Part of a small language model's weights: untied embeddings, a variant of SOAP for these matrices.
Each number is 128 + 32 x the weight over the matrix's rms, rounded and kept within 0 to 255. Layers, rows and columns count from 0. Numbers have three digits each.

# layer 4 attention query, 384x384, rms 0.0853, rows 0-191, columns 288-335
118149126098116132097137114131151127119112129138130115142143138111165146113137123117143115146119101134104148128170128144133132132107118132132145
131149133129148149145119148122131122143147116120126141091100126139128091117139155126144127113107113101139136112151138137112137111098103130133111
153127136107118121130140135109126140127132100122100135106140143129147175101116130113109145136139108114157134148116147142145154134101127152136126
142141107141101121128145112116128134142113123133133113116102143130110155109139117126138088104163122159117114143115127111140114124114126142139114
178109179127145143115171151124117120118120107141121140168126141130141131153168104130099133132121141171112115129110145123119149103120148125102100
138136103137102130141152132108091131145161142122092129132128090112103109118120153129161105150124132094183123120131120131136085157150139144138162
169131150151157125143116102154117128132156126125127123136140120129149106145112126126117146121148132129130128119124132136105155103155138124129145
171101147121131129099119097106125106100109115120117120114117146135168124149128129141113095140125123099120130129089125111156138122110129145126113
123112115134120155120124143128126143132151127144114137155130113125102126099143144128127146140139145129129123114126147132117093124136127118111125
126156124132117150134182166080144157126126131121140130138154123103124104142127122129140128133110124132112122115120134101138113115142126119109110
115133135125145111152150147142128125167139112126095140123101126100102132136134140110118140111168156123118149132140122125127121107155162113115132
119113151131117142107126108128149098136134131135104120139118143160135155109155124158116130184111142151144094128091143127154097138101119165130114
127128143117108123137137135125108107142123126125121112106148113127146089118098110109126115118099146129110104144109154109126116131112131146116133
135126116118121109125118117116123138088109117127124150127124144079117148141129143113105148128157109124156142116167131110108181110126139084146112
111111147144114131123142099113123127145098115143132149115124137128159144149129148152098144132124132142145124123150113109114145115115110074125135
098164115119105122130135128132117089128116151133084128102128109145128120150124100123154118121112124143131093089118124132142102130129120145126155
133108139117100134127127127135122137111161077125127150114154152114114144115141142135111159125171116108161123125141161145091155103136143076142166
178128136094123077145155146141114153126109154143156144137102135109159089109116157137061125150135099091069134093183131176075155105155138169135105
079096126112129153143154139135161142145130176137104131102046165202132134096115108118123127100099128197131105122142089118090075164117112168098106
092180119119189169108105062119107077124136111152127064151104053165115134170142102130197110130071189097152118184030134091210142132120075153147137
140110118116096152150072164164145125159115113044221083140149113195150098084152103103215185176177178117049091107216193214160056140048078109146114
135255077081134180134128097183142236129198113098178107154175126073157081058065100161085073123083164146130140148120143119179121066178153110047102
205216156214113096236100000128193172052140070038097141120150129035048119070097061118080087132100094091049070040051076251139046152168148124059131
150135136117092120175062105179198223161053124099147090153170124143175098060181172113122131178139189090202140249094183116086102118129116044071078
118092127105059087152196084071000172095175086052149069084074058093094161114074065177140097159079195116148136227164090103099151138230140130099133
185142065151079217187112106186034058104141105138177120142056077106173061148119113176102136122090180163070144143159212183205145136124179113118108
000185176190083145070107175199082162165162181152174153081112094138112147058162130084077132135131150077175017133106168163214117098139086121180120
084118161166167088138172123196143089145123192114075146097148090135043146101163144162138042116116125132117176162106168162164176115222094100163111
135099189111099198122057189163098148093130125117050103077135109167166174195089094138161099097159106123042159084084143084129160219126131139085077
150141072180043079159009205132065164116053131186169158165110219149211092030173203103105142083043235082197158077127176155082158174113100154121189
166153153184168066126101160073110169134167136157255121146166125120138069052180156175162144118169117120141080096072144116194087144119111137170149
147219107117070077129159179157082070068136062147118141094138135119149165095098105115114120160199210184148102093059061148163112085154167089132162
132136128123126163132109150133115145115156138146114165152131118127117151112139094105137146112113146133109128179131111137126122152110136132127140
084138082135124140129123129108123147150118134181128140138105129069156115116156153137115110152120155111129122126118151103131128124116119101121128
119122149119119154141109140156107122128114154104116141121122132124089116126108117123156133114125104123145121111155131129137133107155132131137149
113134122109124131123147094135127141122112144161130126154126132162134142081119132107124158147133122147112115140121128147102116162139119137131144
120125130132135136124133130111115089136116134113126137126128088141115118137143162127136130130126149086141147143162106125110145121164132102149140
120124109114134135141112133133120143112119126112110133117103149150150131119135103115121111140129114143142107154121137140144115179101126140105138
105129156127111128149139135129153158143123109118125114116137127144107146120138103161128130128110109121129123114157141130103138108124133114124128
154132112102178120127115164142130133122160119125122141136122125118133140139128122138104137125116113105145141104151095109108151097174126106131099
139126121168100125115156130135139109134110100161129102125135120132175105117125102147128116136134132120132107132143103133159148105152117127098175
116141109110121135148135110122146105128091123117131128094115108133147152140110117122122108138132121114130122135105122137126134153106127119130116
149129130130120101136119122151138122150121116133116146142117144153139143115110126131138127139135144148128116118109142128150093117130123152112125
114114114119123120125133118118148114118115156154118109095156116133167107132116135124139118142116126135145119118161109143129102133149116113098131
123123137118138097147124137140158138113126126110141135142147148124119145129124108093117106132122121154120158111114130093104149143113156120134131
130106124115164111136108160138124138124140132103156128171084145130116147112127160105127128119159121142119151121173150124103151124152135132137117
150128137098130114137124137109132141124128129139133171078090112135121118130103148143115175131138109096154118104178126140111136090166134141139113
144148110134117097128116144073136102146108128076142123139145123124112119123134118092133118112107095146095124117113154093131121141081134118116139
109124140139123165126129143179095141158124114189100150125099142130154157123130132149111136126130175138155120117162122113158126108121122103133126
107082127121125102117125175117147137173127109071158112125107155156086133085116124092114173122108143136098111111125164127053118135087150107119149
148159125135103130128104123111140096107154129123083164091152115126073144151133124152135110124133088123150130104087113139171142110105122120130176
132152159139157150118094097133139122116128119147102126126176108109178160173094091117151132158118162101147168176134130110138173152141126098129138
087109054125157122137069127138088131175086070083124083160133181096072175109218130053178121099104073095143088142124115175136054179090101105081122
181146063172107084108040107086079061115096108148082067092180095088223074094171140124112020079142146168066166135122170098166073186143194171164111
079118109130080154138089193099111056136110152047099131121153148097104205133106244165245065160101117147118147146152118131082197139139177100073088
131108170156182181175188115112157144107087081097185168255213150055178043149149205102055190124124127147144098169090192062095206171122201092212045
095123126155116184013132103100180147155150179151184107185099107200137080058156062134132093168046155121174178073204226154179201054117099137105085
148172184155108084118255091155183174200098061077070118132090104136131075085126171145037161239141089096098080097246083112170102188157098139068076
122096048165204170164159121054033250071117199039138170081231199058177095164147105199142115169105066106125125108094098148169005180203148063153079
242150136053052150220196157116081085055119172075172166132169121147156199220058098110142020178136197083244219094107178116255000143142191109172213
132133062072169091135103255091071103138161184128131151085104079096070093084165136146109153132108165218119116063112188088144196085186083072122168
078157120127210186155146150164159131125205074090152131098104147150012149120088124056113141185162075140051182112119043105035078159095134127120178
109107128105255089017073200148047173167255104172148111065097070077122094124166108113178132045093150153126110209148149125124161095061115141168147
166189208057120138163123155110136168043153108205102130139221069179148148148059000130122141207154221075148101149067167055161224180155131086109042
081173102128111130077156163107186101136116119146110135092125124066129134158109129126080065134140192165123147136118121138132094090118062100105159
172183110150166131149126133110188130096141134124103133149133079120112104105104137174168135113166119089140106119137104112122138122114121114147064
159151128093131098158030171134141100105105097105085107140115059094167155175111134182086084133063122063165061105051153074126198160075132132093245
195096155107132079182124185171095179147127105113155168127108123136112086118133120076118138110199082165109165184151150115232130140188192155106092
100139140110134163095159131149112143122129072145080116094167148114133141088113162145102141144160067129170132105082161152065118124123079194145141
197099181049118148121101163130112068098116211102127170174119110078121045128112122090148122174115187172136165134139128115171104166047151115122086
128122159156150099090075072176065153098101165131103153103097110106219163093192103090075153185121117119103072138179085181159075167140155104116176
180099102147064134144175178148092196139157101056128092059131158109133157094093148143133103067205115126154067178122069135122140164188093138092143
110129140147180110115090125121131067144154095118113116077057098131172035166100146073127166136094137111095185111120098115203126108131095137171129
119165161198125090115131125073163094158117095102064075153088109147106121136108134128206120237077110127058165122163106075102067107148090220112125
184122172102155146136083083099138126126116158125170138075093105145110097183100143154144108137029197142112100114175193086158110131108069135135126
090087166102108127098129123077214113112155158121134126147117197138118110130132140120113136139164103174178046147049163059088102113093102124113108
172138115100080109140078110097087088149103127099166086107143145105141116198228107125114178099133169165116106107096089095154133089138131135114126
163165137215097109143142158129168168028097110146123125207117189149126123190139126110108105091114100168197143126169151131179135151155106159120204
086147098093107185097146129131173094119136145178154120060067128158092098134124156171222054168118134195112105087138121142153062166119111193122085
118142142112112073167144138157151084082090101068124131134120149137122106148182123122080165123112152161181079107141083135160095076158167135123129
133139018159100168106138133118134144087132133166122123159127144081181131125135185119120200057112154140145123164192106184089099144110057048114153
151127112068120086152121175135105147168139151131151135100083122096121082125050054147182153130149109099123181121112134129143191136168103156138128
074205195124185188120144122086114114087100104111166188090086197090124125144103128156174093102040154130099178117189117169082132034095134153124134
150146061092179169126125091149147089107140088167079138166044131135126210194156093138070058095194144187170053115096095088054115102103095179130142
131090164134118179115121075146158109085119098139168177148103115122189168100141163075076146138142128127162145055132155157120093112178128146128165
114185188132116171135133145164124110099115131146136102168130148151132106130114154179132121128073125118127095118138105111134085156176149156122127
123152177173140152099083117119122149152114102085101116166203154156171174150197138147145095120085161143114100118113116153138081106136150171134084
139121180142136176151096123158104126137063161092138110174102119171096102194121127128117086171125162143158122151093122138135131125154161189148148
124149122142157106115114115121108093119163144118147153120126110102111175112148148111153119130143118157140093114159077118090137137129132129098106
134138161119085134135093107135131126179089116112117108131167126139169093076112097127127160130118121098093128134142171129128114195147143126152139
111133142103171166095140085143160133126141157155145167152142127113170115159141122108139125096102132143106111138117132105141098134132121136118155
087180129123144122154111106117111136150136136135135118114129105110162118094132148168168129096113122110101155117098135137094103151157106119150092
133149159140096139135121141137093105123117140109103142176097127157134118157106136147149089149127162131154150132145138137130145074130152068141128
165162096147132121146145164154116112138149091145130176095133113153130147130101131159130126116139093124130137142105150144102105137201116114124108
068113112159162136107131084089092125093119123117152113131097071153159121131119144144131106110146136125115118131141138112126135089156162160142173
128142120156130152171082125138102132148141141119112147109078135134088169113121116137176139127147114148147152122096108124162139156110133115129123
070086087138084107136118160132143145131111046150122157111135130140138155128083118115088094098123108120164119132146141138148111153115101137114085
170110147120092141166149131127105126136124123145151191102096133121066042092117154131137126096143155173122145144138131132133132053123124121137113
196108184166146140137067123128126116094192110146173127085094132100118133135142121133113130091137151132135122140142132141159139135071136077111163
150130107193137133143088141120110164157114170128150145146046138109185099143131162103167078154117143103153132145055077090160165116148119125152116
117138111129167130126131171135151117184123147130116173128174112166135152120083176155182163091160115170115192169129159112150140131154144103126079
127107100143094150170128182101131155100092102224143138131158154073165138123138107151124086138102124117170062111143118099122142170077104145086148
113135135108173060134196143164122090139161066127114147203123125158128084125086149154124116017155078172149109086114110078132109153159153104149119
169165110084196096127126100146166158053047181197102152130112145113137128147152082152141143129075132141114210187191130123124147162140130127123093
199120110078096115135136136178193146103197126151122143057194153067180138098087112114077127115112081146210071090146116141095161226118152142152189
148147157108102176143101127179138076130143191130088181082068148136105187126111157191117059172175131072130164165089128099133079157075143135143111
110161148116130122140126124138087080137168157145142119067138162098176164136171080127094095133130147150120124131129132101128148182106183154144187
171188152165125114146101182118115116172170176082154075150209170148118115076141153109108125153069144105072106165137158117104090154128132136113138
115092100119120098165157141108148132158056169109100137124170134166124158105136092081085217109106175152109203071131106141115112171147104065108114
157137102202142084132136170146094133167107078175081089101127108135180129094166178141112192067164160165127153143145073171154091121154114097137124
123121086106117104076127089100137139085123068126185079056182094073151245159200104113080192124125191117136038118099065108095168070157120130084187
123094110145155118147137126110130129168135096145103138088155131099116086080142070128129189122110108103096118095137121171080142094099151088114131
184143191094161162115113107220181157160143167194122060163086161131166109147112162199088155236131116131090061141126072113158167063084100122138140
056169088110167113197087132080150127113184167127140130175092174109180110138131071146112141056113124133128132103144136127146137107028150105096125
160093159128083105145100051087107170097166141130133090098125095144142152063160155135087172109063131094079044114112132154185165118125160154152145
117199103156143151100134141146120116145127095165111142162121132130126185176116104159186097133145143123152116086116104125078129151167097177164167
096107141108137111102134179145135127144120122144100053133100108100110110148113147107121142111159089118117116111126112124130083174135101150098151
150120066148162103126080106139096079108123152150141166106084074146157099117135108077125105095122110156158127131112130105121133083208138115117131
125106152072145154157115125122140086115114087100100135161119119100129141144114112170100075132123081151120110130102121117128177109106114163122147
156131114169187110098137176145074137104098108120147136115089087111145127108130129131135184120149156147122134109113100147101108068113151089139150
136145114183110139114134151137148182101123137132146111154086114149113170175123119161140110122146117138131143148157109165134144110119109145131134
145129139134118146071137112195111107133083148158107128153121117190119122139156108136079125101139098131141109158144106139128110174113119135139155
124143137093127151120134120109146146165126144152112145114162111120149116108109166141135155147095131126123131148146145168134120101120145133122154
166129142141120131117115116181112153155107113154115115123116104139162136108097137114171156129061115115141131161126118156146115154154113161157143
134151127099117087122097134087166163158132166107130129138153138145080103158118136171117148114137100093153128109111129121097148125090142110154116
118144138148163188127082153199155130165118105152111109189093103115091131157136139095094050100161139152108119097123068099172132157120128139135102
087144091169148158126077145139156148099161107132135114140152086153128151118095134156154133151147132086137110150107169147118130134131156121152141
118132116104135160116150127098119075160093098167128112140160079109122089134103135141150153161156090095075144103102180136127172121160133127113125
127112115135112147082116103133138076126115131079120137084129106125083058102137132145129106132089120127117116155158124126105108119108113173126150
144123176138121131081167157200108118098126089161164183143179113129125108103143125112154121156135183100085158169095179198110106186151156166116131
159111136161120135127133173121146106113144111150150095113101105123130142168120131124105188142096114139150133155123139129128141099121127144104153
064113110105116090134129181122186128129094130145163089140111119127025166108140121150146114117119133068113100098176103124143165059156095145154060
081126133104147111105149114107168151104116130102124132160134112175111078156100144079176119109171089125120162152103144133103141146165197098105103
143102176144140148162135136129098105096170101147139186123149101150125130123136116103099136108145151178123107162115159101094115110129137108129151
101159166154135127124107152103099128151127112078094123123116158147116148173168148142113113111166134110098112136128147090126130099104155085128151
089124082092094120109116156124093142136095121124089132112113123159112105151138076148093103096124118124126149082057142142143149085102167120131131
188095120143161153148145147158137114143139107122154133136088127097118163115118164166160120128120104141137076120118103129144105106168095116103129
109145092127143132154139164159140135149086123141137114133134139163150120107169133126135157117128111127091087102145132136154160082119138131068135
129064149168116108127064162080095124122162120099109152092149095103085196151106133123151095110126123084134159158127124132134127079180114144163141
150123063093150150103125064168127084102134111116113084125147139107159093093176171135051163176132141112132100138108152103086123139103144149146151
081135127063088135159055099110163090112112093167128133104141118186123091159124129120091132096127062135129074099107158098111157135118132164121104
100136147126135068094203109154120166105078098112128098122141198107104166150142099072079140141138146131190214117116121126096118175161089110114161
114105091107187188177216115107119110129117127154113116128168149157174144192150078168068123144131163198113135090116155128083077072120150094160160
133177070132116071142161104160149119041116112134079094077144164128137136153184081103122134144142169142168201030061137148087111083155116092109171
131154056091181099093150130163116087103142139087216162119167144092120177141141107107046119086120110128140155213133110149059162145150140034187133
162203068096148112150186117158132122192134167088170093158159113117146053145106116135182060217178109102081157086102116138182098150130137167134118
057111122172135176107129178186172146084180123101160063010041120126108178095087088101123090112090164159146140129152095154051075128111074186055052
160099095125220151138074091184121110080154124159101123186068165111125180230195123123121097123123158172127084138072140100157154050186107127096147
152174138152093163163095144096138096094094165098188123145168091170152131144096156161168115181202189163068122106141196156131136052058094133148125
110188136101112179140155108137113206092175121093209152162136135093112121092062099134154162185102150136158147105111098143183138079151142141072112
166179140190124107177134044161147178088108093113130105140127096109113087135102048098066118095152112087068085088080086190113084149149143153114131
133158141124087123168075101185179174132075153123092090155076147179119159109173155127154120154106168105179130171099165114138099088144123109090128
141148123123116078171189090097038162080157104099119092118102087091156163159098100158098117176126163109127131189141054138120135118188121128114145
151133091134107184179120086148078083105126116135153086179101132126141092124139127135122159119083153150088150150144162139199108109143179106135123
063156181165096133064125125169106153168169162159141158060112095130104121099141131052084167128129145104138072116129161141156117099152123152160103
079114139160167111119120114115136115146139174143090113137143093140120131090138129157141076129130142138120173164101165138167168133174100109145127
138124162109107163126094162193142128134130113120086112063142128174136147188108050138128098134105109169054146117109123126109167197111162110115106
143119049154098088157091154118066109108097136174171149135134163107163093109158166108097155104090170117177150101135162168106173167103136090120214
134122161162163071140113131083139114132162132149197132117199129130123122054169139149170145118155119091141110091105176120156109122129124135108123
132147129117107110096147161127100073116125106153139115082155122115136149115097117138108131137147188152147138090119053134152114106115167119134146
160117108100180137132109160129130143111151095123189114149147130194161135121136098117134115099130123102178112196135115140171108161087125139141142
140088110128124139109137122126115114145132103088123133139104117143116121097172130113177148161149161115115127159092138118126116032127115166109128
131149113147134161163158113156091125111109151164130117127105106136166132152109172107138131131105134146150124115136106117179162145149132150104083
092158136156098136112139110147152160128188157134105121126146115092147103145128105117125148119145150146152085082132125188149159139112105145122099
147153144113152126140138139162116144165110129130150147103172129150200056131166086117146162138123139133123134121118142107148088133133135121124130
122194128120120139143157121156138125085150172160087139110140157155103109120101120104098108127168098110119094138096150172100167147096143153157148
119145104132084138144158091110121115102078171116143107154136118121094111139125094139130129117128131132112142126119143143121121133119148132101163
136118133116155161097138170134136111130116143129127166148154147097137134192146164109111124143140161156124132144133141132144105110208128128122091
138118065080117125166110136172080035111116135152105143082109114098179086147115063130112104118121089107106091134111160147135140103107148151126148
136135170182110118164115144170113131098148090112133118118081114166145151142135112116168017107076153150161140174152091109103124164139113119143120
113149114134125157187131130160161106162165163147130160117123148126167088160147118162127131128154086126113145101112156166122119168111062115104158
159142130157128086091156120099122116156171163151194121200243141146219117119148111118163148151103126135092162123223131136134074130116153121126138
064120111147096125123123091105163117132099134128098119126153132111124109127174122074151149116119098160092134113056114092142074131113147136106141
112088152118126154145123185149083134127139152110184195138122139102100212123076230136119162078163125131150146174195168147061163160113129053155071
094112104099117091104096170104154148087095104113154105084136118146120158069158126124100189071132083123145105097131130107038141120110175116149075
073159092151105121161086173082086126122051167124045126088160128125134118198157154100135119089094102102110125106064117114174098111074116156109102
072125122129157115142084171127116211171152147187039124119078145194142165140100163203141132131193160129078134086152113172185130055119098047156135
111151114131146118129092228137095114186118131137077128111085054087105092107085110104105117112110168149062050144119156188083117126100140183142111
144187126090072111110119110093151135151127150149102168057089087128151126111166145158134104134080048098134061122131045149191125168095141192153107
104215153099201158141080067135157113158154115140158040140117049158116147162130075134196107145101152067127160168030157118230128122122046151152159
085066117091144117135073142167074135147125058083185072142084180139062155127184135100224184124142137111123075101174150181126049144074047097114113
197164058107122107145075086169074134116128123157119099102153084099209090086110129149090049059139157150087159165110147122195126153155199135168111
134152081154107139145113177174153098100137176067107143119143125099139175110115179158113070149105163136093145119147090161103151145141146110065070
141137153136180142163126110125186170153116090096144137208197151069201085116151195095055167145116160130137137171092180107114175151131172066140060
125122122130133140048135115074149139135158176099188115158107090177121116115114096132125090157078163111146164117183183137111165063128113127113097
186133147141120101123184098167148152121125064094095119115088114165162117104156153142094162191151120110107072116205122112169115173127099131103088
091144089174143130126150123078098185105098153080120142101198149123154103145150141148129121155118110130132121128117117174140052146180147115153087
168161133066071148171186119085082094109098173077166120138160111140164128159100159118116059180140168097186185123094132123200037134114155126135168
138104096086152112127119214105123105134113164155148120096108107116090109116148114143153152124128138194098136094127140094150190135182089123117142
109139130142136161161141135163145114093142101095141152110095126141077136140101119077128128165155112145078193129133070099083107165118135126109143
099120140133203100051077145116070165126225129149161137123110052125118096090138097099188123096121150180139116194156149091141152131089112102176127
164131159080105135198078143121100150091138084174085125173197111173175180120085037110152156180155182061127127153109166054184184185153145115153077
# layer 4 attention key, 128x384, rms 0.0789, rows 0-63, columns 288-335
129119141114128128152108134116116138130121137120125128126137118165117099131130119118151162127134136117127106142102110114141125142145127124128128
096122122123141122127121115123131144143117148122120115135118147111124127110110113140113157129146132127155135102106121109130110112114130105135140
119142134148106133115153106135146128140103163113131118158123124121132104130136142139166142103125103122104121140122143140118126099153142147121113
145115129120110127131109134126115148111159154105136085095143136143138111154136154129147173098141122130114127128137128115090128145103115115129141
130147124149117138151137141136157140121123160146158123112149107137149134125123114138117107132114160123148103122109141112155134107110126171155138
141140158148156139092149114134127112123120117101130157097116173110119141145128116142132156131128092139089162147141144133137124112140113129107139
112142121112138136130086124097110113116143148098147113120130117137130122128153109131166114121129148125125122153146113135125127157141115155143152
090136101138115121161121147143152166102131128134125148198156121114136118138126125130149136130127151125119116134130104133121120154121121162116128
135122191129152129112108126107108150092107109130117111097154111141087139131114130140090139117110129129143139133161145116148147144090132078132165
123111132110086142081102146151110124142151092122134116128162118061097157103126147139118124094137140130172124126153146151114136173106135118148137
127142165117155109094128133154109160073108147124128118084109128146132122114120109128150118105116133147130118113131129130121157154077150114115114
146151127121106145154135165119100158059154170136165142138135101148142075159172099137131117133137171149130099147138115122159151117111041082119142
142168128134089144107195133131148116141156107125136140139113132108148148152131121124122159110112110155176083138121108137126189124147090111156117
180093125126163146122133082141143091146147124138121142115109105139127112132145184108125111137128122148097151081137115108141102121132112140127142
091136119151102119137179087138142121123103157197140147130118194141108115127168118172131167158171136147106202151120103120099142165106120111115109
094122091135165121107100129127186128094098117080112155107136108109130123135132104168161137128133106096177124098141124107120122123117158130176129
146127103110164108106121075105152140151143099083149094160115119068206165114115145168143120113215097131167063151096156102103139109144127144157116
135059151066191161152138098147091102171110170145130095143144153151119159110161138156068148154122089099079094185119155141152119107172157192072088
081076124114110104134127112141089167087083130150180073102101165134133200108143103124086198039081122165186101104157103097107169149129196128161111
160157131130116121142186116133089118139136167150098140097124162125130143123116099142104157117130087186139069129093165105110098100194176082129162
058083170111083084079052163113136124151176133115137149187186150073246126184129147143158150140205137141102077073158091163098116092191096141102241
030135207124161097228150167171170152118117134064153114074100210064150156142116110195125164100124078126119194191084149000109074071203175099132190
144053193179255132181072083129170151242194107083091128148056212115192153140128124165112106123064172072170124047125210140159018148102127095174205
171094167106186054087058123120062192137106189054050207086154062065109037223156083143165186103150152143178117070213152067050107100132112145097092
036107109117194091141131087165124138087126062143220100140033147131045179067168158154253161113074210199065165239133088148178141084132093107223163
164085119107124154177141091210071167174131063035127111104109097154168135082150159143131102103092216128150121160124161081107108087168062105090174
151147194199124159171116071088067091101155101081172074151130107111119091203101092090168170165115000089129209110084144152156177115004087061146053
230136150128174164122193198147041107135086169149085123065100140117117202028133029028155123179152135083060052140150111048166146101166076178107046
185125125120000086093140122060070135090135084146161086117034141128097183117122127173171143001136151050045192119100176147107113128206162145000152
171101146163134189099109168141094050088125142196051253061116126116159129148106117145120133204190195056175115071104000069150128033086169178113193
209089167109145193131117229046092098212167152082190045120159072064196074070006114153130095185064144123170172238089144197106102089211019131068173
132205095130079133153102072125164137142136100069119152141150123134159073149072119141153162192163150222098098133114164159121169101161161099148073
139103120133135091131151155140125121133122150114133110106130128101099139125110150133121162135150132133114136110123126119114119097143113126122120
100139096140157138139106119125129116132148102124142096126121137134130130131138119129133119131145135114137089109149107129106123134136128131111116
098102118097137129109108112128170143142109117145099163113152125125114121121132116141123104125129139129125110147121124126132127131113133128114142
153161119138127127171123132145114123115121132120149094138127114136133143086151121127124136104134126136148132160135112107126139135109127110138122
124130155123136128132114107120117117129141133147135121154119132115105133136138136133136106126145127130132109094097120143148117118118134142164112
125124156146124097126155143131130128110102145112163134107105158130137137104137124118127123137089130116137132120087153115140116110154107117143113
137136101123119140107138168123132134168124151125124114149142124136129137108120131136096142109144139122154121114128132151160131095165153102140116
123134103152132129114144115124132104153143130098110100097125161118167073135191151111139118124119148111146143115127096091105104103121114107105145
133138120120094122108113112117132140090164169126144127141139155121127163128123120123104132152155174149173109119093151139148128144115117124131111
086132098113137178093151133146101101150116155129143110168138108131128138133156158146101174125136105110116129103112168133122098143165111160091114
088137146102122145128128148102154148067128141189098159132127110135132121149085084130064131125123122130139092124123107156166148119151102116148142
153123110129190163115114093147148120109086074135110117117166100112120093092157151132153125142107151126108115106128164094108128175137140170132133
137171098087161157139140114089099117121132136126152090077131123116092127147133157139079109061115111117117138141157175100110127133121092105132160
166138129071146140122172120141134129132125182124157141091144161162152142142116177142074155111137127140157157097138192136149172178153152084145156
098107150127116138127109156140118115122121152148156130133156144174151150142139133129115192111084167139112114114148106149083139140081147079110144
093144057151108129145142104133138110116153124159084118111097114078087138116124142126171118155079121111137144139149057080100102142147162130130134
153118205115034124134143136154126119068125191125158161055202139122147147139099137113090171152087086159182077150198121113148194140159155084105171
154135139080138093126087090158086170105109102088092175111068110142143137158053122110136093092147136130129114146118130163158051137118147169104129
103112168144175116132035121131115158132109084067096152088086122124121155164155120171157123056111122067112123105118104124147076109087119220118137
036211154202136167048094126129127079109160052186208093246057090024122172180146127132221166136158127145146172095119037115114163174105156148255164
179122099068170178094006168094091107183087142089046065161098098055152056141154131081130160074069082111129116160124072163129048107138108153088083
051129098161000088146083108180123188120070082137183151169127212129101115008088091151113019102181114120165107062160122085085077223190165164087109
060175217134197063146154122097124039181219063049001150145110000087098077076095076127172029127179020031090084061156093116058144156125086136107142
088055102094042170146191025121117146179131169148103217132071123065135131082162082110101101154245102086187159239127144105111154112126130121117029
104117220202196145148124108160198170148146128125109085125173162199133204155169047136113155115096139156034144079158195159106176054067084158202197
056121156106075084129138045104046081139063141112111113162132145105130118139074110165119098129160158119127104104111164112185115136130159148100095
121152081179098140117114154127047164158141144165097071132090166139096174169209139165163170171150144096105069139113134120138118199164174141121069
192200141100147034112050078163071071136137144076174191150108148123094186137176074111208098176193156063155152185190158048118156144221082108145135
061045123140062049159061182147088157203157175247180217117050149186146091016104173086154110112174118190146149144151103100149103095159154182133058
041105028146173194111158189111123098074155104107113135073146055097194130203133189104154159154150117084158103154084136146107130165089076175191082
143146150186123053108087107152177100117114212155092116050244210065169101133148103117137097125180065188077243156145006116200066150102188166151228
183195078128168106057105110110146152011122080225081217149037096176064072129141143143128129116202120082081175074116137090174078126117158095062139
# layer 4 attention value, 128x384, rms 0.136, rows 0-6, columns 288-335
106110137102155105113080100130186094081100139145066158024162090109118111118036116155104127114132149116139160106146134138186167155170174108140089
121162115096122136116077123193195091158088085120140088102121196065135137187088129069173152151122085087125115161180124069121166134176153108083154
096157128099101166053132111119133128131155087181145144198112104061128072087193132141140101144082110140101115081159143109061125149099182139066137
087198157123163115132166122165186113160122138144104096105138096114181146129128149121115141123180169067067136128018156089102165172109169154132096
179173130105092108121201144182123094092089142085166085132052121157168110091161140124148191124124126167088114142061122101176113115078214133086058
115174131178132103143055100142089117137145074089146075125170128136055125133113097139109179124181191118166125155087107064129148160113125146141106
071118100156131152131139116104143083077098135070145166075120144136121169068167114152103109085201157113100078129157165100149201117132135099062121
# layer 4 attention output (transposed), 384x384, rms 0.119, rows 0-6,64-69,128-133, columns 288-335
048148084166080196028103164159098100094137153102163148157162115131088111123091165063120155138142112123064119063128107071182180145153147162115151
124091126156189121099136107203164139109059081138166154111132101122086163113109025137145079167133215115092128103108099173107117055130160160221074
125047101078113175127061115145085145092116143156080124167108099162080163107176137152123115185063168120230176123102166113143153129145113087060200
151096166110085144192064182105146175135183138102084111184117146093052129104185129082114096133052105117109089133117101132185107043121132062151087
118028139123129154147152219146138179103098129076098117083150102105184164108163166147126138103112121066151066170123127109149186131101129150096146
114164100143222108141079129048182114139180131144124128078133117119082102134050151166102125115125033125167139091215185115205111167155071134125127
135132158170172086161086093173103171163094121164105121142164091160130119142154107164128162141081194111161142176157071098076187112086121140176130
143146132118104097182136160075089159132123078085156072102144104134081120167133066126071133127070115183148070154091146172127122154076150152135067
154113141095117106165223170101127132129151151086053077112110152139214160140153155108091151126098130100148137086082169099136194130049116129103129
115142143160194173137127142095160149124165126108085134065136114079111184129105133181180140165141126108130105150171176142119086150152177135199085
157095111142115128115151102098063166090106074145125128073150095169147131062122142126135155193138153118164141197169170153129122153087150213108153
130154137076172097149089083092135140153143094129168168116134164131196180120117134046186144145113179138115209127101132128106146122151153132138147
075123140130111184138170169127149104107179125137137131080091126145140139146150101175131107117090197110102117115060146124123089122161126095118095
095112101128082138096152126120107086094090181097141132157127129096140131126090153147094143093092122101075100090134134100161141115146130097108106
168098090131158153149124137170125140136126121176141131181123131097128146185100076132143095113107162147117169095089069126080133099136151119169108
124110097142109118143188133138113142135152087100164128128099147062103158124137160180145089190097150143182147105136111120121146097151127112134094
130086128050140129126148181097130120112128094136112122126133149062161148119167174158118118092064115149167188093081136100150160178151104119191122
137090144113109125111100228124135149144127115108130115107145126174107187140133194161112122128150121099157085138128098122164103158141162142101125
146105086180131131105128114102148077132129114143085139126146130156074154092125136137114138170121109144086164119166089139114072111162145142174134